python train.py --n_kv_head=5 --d_mlp=1728 --bias="none" --schedule="wsd" --decay_shape="linear" --steps=8133
Each number is 128 + 24 x the weight over the matrix's rms, rounded and kept within 0 to 255. Layers, rows and columns count from 0. Numbers have three digits each.

# k: layer 4 attention key, 640x640, rms 0.0259, rows 365-383, columns 560-639
# q: layer 4 attention query, 640x640, rms 0.0262, rows 366-383, columns 560-639
# v: layer 4 attention value, 640x640, rms 0.0339, rows 256-275, columns 560-639
# o: layer 4 attention output (transposed), 640x640, rms 0.031, rows 256-274, columns 560-639
k365:126126151117192102099075140107095132174159127069087133132157085155168126134140101143107118169126122135104143116140052092132124107128103105126170154182113185117154146185143166151107123139117121130131138091109115066054128082139115166168095133
q366:159155078116164110108150105154146149138130123137112088146095070140152159131105140179146187196144135118107115097144140114151168122169116161140156138123109112138154112159145143155139136129120100122146110116122128088141150100095139119163131139
k366:099130090137109147150166111075110120118098145144114113117142136163078119145113189140104141131127139148158165136129107140145122103141170108136151141125124161099148139181110113160139132091085074103135141212140110122059148077113126177142141135
q367:169131113137124138075161135134133118146123125156123214138092142149117184130169173150094121128135100115113133156106142140071152111129114168104132140111110139094183153091103087139173099140139104141115088120172170104120150141111190118135163160
k367:120135085154144160127101123131140136139159129124155161133111082164147133148154095132134117183109105155140125110091124110129157127110147113096126124060106130131151156150104063152106123156151169116096089085090153103081118070139141124124122159
q368:158157123136110106190147170160155145127132158106136092134079111094172136100120058169141134207153122182143165137136078124101188128131164176153080120137095143138093127093106198129135166137154114077084168105128126101149168097148122105138134121
k368:156173103121131099135153096105140148116123101124134104123162104148124144150118089164080173144141149144096125143124095070103114150127089143123139101086160128081117116175115168131108140148113110136146114127143156119026115118173109125174119169
q369:113157126133131131132067076139139080106153134123144132124084127130124121126106157088109123150103140105088148128155181180154077116162138132069107091152182173083125154087124087150146168159069123137076087146110113140136103150119134125204133108
k369:163135176145111120100116121154128115156154077143121158087097127164144125170155164134170161164162104122151131118118088158139129148161115218137106113103100149102122138138135108160090133184076074132129135164133163152084123068125132176132119173
q370:118158141132126114154161127146143079184116163131083101150137110164148167160117137121142092110171133131148177121123103138125152160130121162122164138117148093139132134131132144160156112109168145129121116115134106152160124138136099129137145112
k370:109129078165075098166106115160132136138111127135139131098130123120111118125106154153128119154141119119162117103104159113119164120104116158141112119182108169085118123136131137134119125155121128127054103093129137146124082169152148166190143160
q371:179143094112129190114083130162096106118169086104120113096138158169085089119102122166104133140116106172061133157144170120162161108132119167113156186136107153145104161135172172106129125132088092151131107137070124136112154110155185144081112112
k371:126132144061123106146121098210110123106158115108119118121114116165173087118128113121075159160142097121159104120122159124159106113146090113118111136095131126119122155091123148105110170145112099169154113151158138167108092114149145124093091125
q372:100115107105142160079198125077109176108150115157139119119093080098167143135082112124139179092106106157149104120114061123144135143158151101141151075111118136112123157129123184154121167121117130088098153104104103091098179130139104106126118139
k372:112120176112131122120179122123136087130118115168164149130121129124093157179105119141158108081159147144144126151142068133129144075186099192133083086164112115102157161148136099159165141157125108176135127088110132122118084110099116119098180133
q373:116118138173110175128087139136100142147145140094155145176157098119127121128093098101130186141107099130116136116147159144141156145130074125077190164145157094166156087109113149118160126122168142157147191120090123153122113110117165085138120091
k373:156162192154042121125116112154133133130135117129113211170144117119179103176127057103150148136138156123119130165145172139134149159082177128189135170141114087108131133130165156130088148113114080153177092146103129114054125118114111168168137140
q374:181122103111108118119086161151122111121123142121103143143175126134102108149147090133078131115142140145127122153132120169116125148124145079183142088140178103140158152096124184101120157168116125067151129123110119158165151130112114152142150129
k374:103124178119139101126136102171130130144117132165144161110098161119144126116135102140143129100142171164093121131119166112123114098127152138170105183131146077168096105146090170137109142091147132108108108136154118142130123162102083150120129118
q375:116088119122101117160141154160146073120148135135104167142144090133159171182136101113139082115170198157154169079072107164124106074142114095089111127109152143113144095122214125096091115096090118122127105123143117150137148114127146126097135109
k375:146138132158112155132103101115113084120097163135108108134173107118134134096146135134113153210175111113110127145127124099143130113145147080167093122114114185121142152082104160120119143144109151154109144158097161164173124101138099103130099131
q376:161123156104161118114128154086117108120122190106152146112163135120123102081155064139072096099135119147127104109102154083107157131097150123099123088149137171127104079161131104101114081134093126161096106107127102155168114112139152178128104193
k376:112096128199139100093152120096112143114085160156145129107169127103091181148137102137125074139081186127094142126148156127098139158151174145152173061091137112133089131116145157163117105175116201178108128100141109098124141175176133095127115170
q377:160101154150146124136130158083113122164125118083113144104110085134119116147099114134144147139083105085135101182099110135136081090113141108152104125145160173106158136168139136063124104118111056181162122113085145155070143131111130110087151091
k377:114125187087122108120165127150102123123139120118119132150134124128106124098161112147165126125155094133147129137138174148104136115119086204119102136143133145142130139147135117114138121108143096131167119113113117155093146129095134137138118169
q378:131140163108072126119152191092118145107128137177136157152111138095137111123155119129118093096108190133140090117147094150113102114098123175114106077134120131126144163102155142125126140163115126108134109093117100156174111159150140126109117132
k378:119106117092147135119145078136147131127102140138141115097177150117114154177110177146108127143071161119129144126121168111121157077084201092099145098102110171149121105128119165146150139104124100161097093110143133137184091178147116096094176126
q379:155122150134151166132145099100112134171148123124124124075108124107110151105160176121156131116112152101133118073137171092151080117174107188158120128148119167132126093142109102147090114127126154142109131170165079101079094154131113185161115131
k379:106163194166097126157133159094123125108173128128108173133075120102110138141152116117093152161137129143117098126129094132111152159146085162113110135107136099181139115140098130111103101152106099077105114153124159166138119166089156102089143132
q380:129115085111125123168112178114082143110123179146161130120112121109112129164126135096104154130119122134114140126124129113155132097101154133115096095103132157087133134110107169157182123095184144105150164128163127112096104112126147118136107139
k380:127120099153114077161159137139159101155138173192120097110109120126122140152139062157106097180159096138085163141107131185106117125113114164152110127077111132095167144074112134134147135126133120107104176111125099149109112070150123132156145133
q381:067104112098081162119161154109113118168106116175123132090159086134140099141097171133111093094087097098144133104092131066105198162148126104147152117089187113134130150126145114120143120126143170135101118090132118121178143147081148144131148121
k381:142117183135089134145123150226128124135158106143113133136132161113143132115117147129123114141105079087124116159149121113137177119166132156151128121085108176152089099064124113134157138127160142153088093114139156167187112182140107110158115102
q382:149155158098092082110204136137077116169140155130128106155139109099143138088112092151155101111132166163148103103128149188126136155162112155124126146102106088110148093124107092110155120109143137144061189101173155122178128134170143178061138088
k382:107151161116119166149149061095107139123144162101138167163124099084112116088184143110136135154138118111071108129147136114121127119154119122111121115194129139116112134109107089092152146076141173129126148148148132113119137174106143088113121131
q383:105104108144136151103112101150134121149139097158098142104077145131114118150073093163138186143140134136082076146142087156123155128160118121168128112110096162174117138163162169113115154158140145159118120134124114130117092113160134105159110157
k383:149131125143154153124090140118135146053130099095152120148146099132129105116080188140114169090060063097067162158130089140105139096181143084135106133052147194175125121140132122093147155131145116177138117174113116119126118161111134169119097146
v256:136139124114125107127127132131106136127133143125116130091152140128140155102137106085153122123150101114162155118120094135178109111151130142125158108141122147136132143177110105085094187119112117146158128106151127120129147129127131184146153112
o256:132140108124114113099096134149107114139121112108112109109124106136123148144131046096165135141142120116149159119143082107176088101128080130169128184142142131123150171160129118100141191136123174123152142117117150114134144120130135171124154122
v257:140086137127120149132175180140204110135171160135169133110159132145067153136157162181096134106119161152125095113114112144147128111153136140156139133107126118158142111151134141137098148103103141134133142139128162157113104152141097115091110136
o257:120102143127102172148147118122175122152149151112136133120119131134089131159163171155077134126109128150117099143096100159142132111138140132145123137160127132119130125155123093126116148111086127152150113128123177145115103154144099110138097119
v258:154095128120112095106079109162133140112095071083159120150119122148100128073100156086105089138124132086133135094117179082140103141138108119095116141133115154158128120121131108111158140157120138110200136157145182096103104150123120107124162129
o258:150110108116116076116098085122153144105124119052152135147126118125117132102088160116099095114123153113130134117135149117152101156097120149124085121142130135141129140142146142099129162140135133112147124133137170140102120154147101114112142126
v259:126139110130154128124121108130126115121156165118099123123139087146108136114173128106120170147125087049139105120086126124116131096160120124106132164142152122118139132077121126170098128155115139134130123143151080138145163141117164120134125183
o259:120130098112153122156125105133126132117149182140103104116137078138108140136190111111141138135145066081136093122130163143108147125119132094125154140134124114103133095071118141157097138144138119137116148164150096114111132154145125098128136142
v260:172063138102140104128128129151107129160110124144108146103161112146112102101112126188098148139133069167144114173150113122123133141108110142154098116134151148104092155129130119115113135112146106168162104144121101096109136173100101158092106081
o260:140051119106124109105162130115084119134113130123122116092125123111106112141123118157091165159119094163167117220150135124119165136147145110141104102153151137091097169134093107097113099135150112148176147169142093099111113181142112139120128092
v261:051089138109116150082145069133080104100130118109062107099127110101158127085137128134121118123142148143169175078139088168155180094128143132111105177140183139090093132146198131136113091114122124095127129136106152148149188130137139108129144119
o261:063083108153108156069140094125072113109129124079107134125129113121126137092124128139089100149116150157177203085139096119166176103148122127096098134129173134114103110095200113120119115118113099113124137117114147122121187123133106135133131142
v262:112115130129101131105124141128128127156128113143113106163162201110112129137120153112137141122140122094147168110130158121164132129117131134131123162141178140100114134097147121117132124148129112159151153113136132121146148145132142155115112115
o262:108141118115143126110121139147130142139140118108096106153168178124137139117138127136141125141102131125153164076132155089173128119136120132089123122129163150126088144102152109110146120184127130145145124132113154116125128134141140151121110128
v263:110129125091128109085133079133120102128185129135083120076110177124169145158155126176163104120155177101130078124138110125166161159095149126156130139111125157130132083104175114114120111094104127149133090126106094115128180173098110141093112127
o263:119141111129124120110120073102118140114177103104089150078134166140136148144187108164131095111163159091127074092131081142160127139086136148152126139095101161131117088093152112114144103087104143107151121147121095130117165139144121132097115149
v264:094137113146130136164120102124114114140086103123090175072158164199146183141084127114126120144142097161177122090158121117119125140101114150100113148115146122121131140102155102128148114091188107106123124173104119121087176121165179092127133202
o264:114155128155083126137149098117095073162080130123092126075142155140190134132093112117120079126126141135148126108135131127123129118114088145113109134156147134114147152115169111155134118105192125117114115147098123141122180126121160121117147181
v265:146135135120131163121127178115073130128140119058102143059111154117105108103137146125123114100123116160152092143086104123150126150160139113159141157134098097152176104148139125117089168134112126162123104137131147116101096098130159083109124165
o265:148107112146163149107113155127084127120147114072082127087111129139128127110096145110148107116132142170162102118115092114169133140151111118143155132169107133145159104130144159116093179136143141138140112160153145120152093095155145106099148178
v266:118131122128124114124103116126106094142116102145113122095139118112119130135160158085110081117122134134122208089161165141099118105153116147112131179112118121135140089129155091085124124145101116120139122107144152126136148136121077145159150128
o266:104136108142148109112108116123101103121109085136123138109143124106118145114178152084114119128112145130113198106161146116120125127160112098127108126090141090137125108121182082102155116145063114145116118091130139128103136162136095123120161136
v267:107158108153139132147093143127110116098074139106113131087139106178155140123109152136146113137095141116120175163139128114139105146126117109141111149133174137153111131083125122104108133115134149086136158147155046120125141159172120107117170136
o267:112150139138158110108097139119111133103085141119114129114133122108144145119066192121137130115090129125165164156126089178143110153103098140112143134146147143101133141109124123129128126101145130126089160155161053120108132139110115105129187135
v268:138128112097157092149155151153092156144159128135175132093139137123071135150089139103127116142104074108158125149125165090169175099131124124129115158150129149112127070090113136139117058094091115148147145123127140136090159134124131091151145149
o268:129131115106161097176184151138106130170155126145171138090096128120086149133138114104116108161106070104149126156125154112166166110112100130121117130117112114115147069073087123163113054097085113125108113141125117145157163089125122139140152132
v269:132118139172113113125129101113181148176120128136138090167137085139164142117129114062083136130120164130096080163183136089156136184147146129143133133143111136112145088158164132078098151128154137179142156113094143124141072111128160131115125114
o269:138130161130096120129122140146175106154136131133138127140140109159149160117128102094094142103114129108148114125141130064141163174162112165131112122120102128159137080174180159097137160144157173151161173166107152112127074115150142131099126098
v270:130122121126122151128107119136097128128108112116126170167116112125110160155129130130135181121138095091132066145107142152163116112149155144139144138116103120105114156122099128131128076084184122154101155157121163128131113118102132160113072101
o270:139118120139094132137129146142114132109124111126138149153130123123127158160126135146108149131152112093084089166128118146160117113129137096133144135117117100126114136127105102153148114090160126153092119157093166138120127111123132139124066095
v271:118092151122124176129137108140122103126147171101179100131121150117147163078163167117121118127112113105113108136094155145108101164126125131121102137127112114134124096098110119103121189135098110123120109122141089082133182132152161123155109099
o271:118099158130130149111115105133126146134170147092163154147111159141171180125163140129078128118114105102134122122116118156111098153126134089092106152119106113160108109108119105120155178141076130132124101158142098110094149110123149119149117123
v272:150108121128117127129129155155145114199107124116186147121149128111136108126169119129125118125159104170155127152160096120163174152120147136149099119119139097120158139169102144110145092130124135127095192153097159096129153135117126129112151085
o272:160093117147106106161096189129150112146115126092152116115146137105165114137164093119136105113127120169117136170153126101151158117070135127130122150108109110112145151162119124105123072136155130099115166121094156140148126175151151115130130078
v273:168092129117099153107138159110167113132099140120181106163118107131088131099144117116100114125110126128095189177161129115103140147111134133113097099142151110142152097139121099132127154064105104133121114116065115146126154119133144121133117180
o273:162098148164161160089160148156173132144107167122177099140110122124065127128142101125068098085120143117087202163162103151114128159134111111087117148120129135109139143141146137139100159100099105149127106107093113155118140148121129115141091196
v274:081136104135123079144132120138130117150122095111114154141158157093164130122162157146128155132115166080075156175098122134110086090172133129129155135138136112149108111120104141117101096171102119114120126096130159111112159106151059124103146156
o274:091131114146139097131131137113114139164134113125129128146136152112127133112170132124102131097114157116098150142126106144116115105155147129154150169124122123120138093122115138118121112177113143123140133132136177144084152120137100115154132157
v275:073161132122101172153162128123148114192179123161171102161137091158111157152149133103129100141141091176108040111141147145130083111090134113111104114128086103129114126119171134139103128133143119099106107100116140110127093120123115138126154113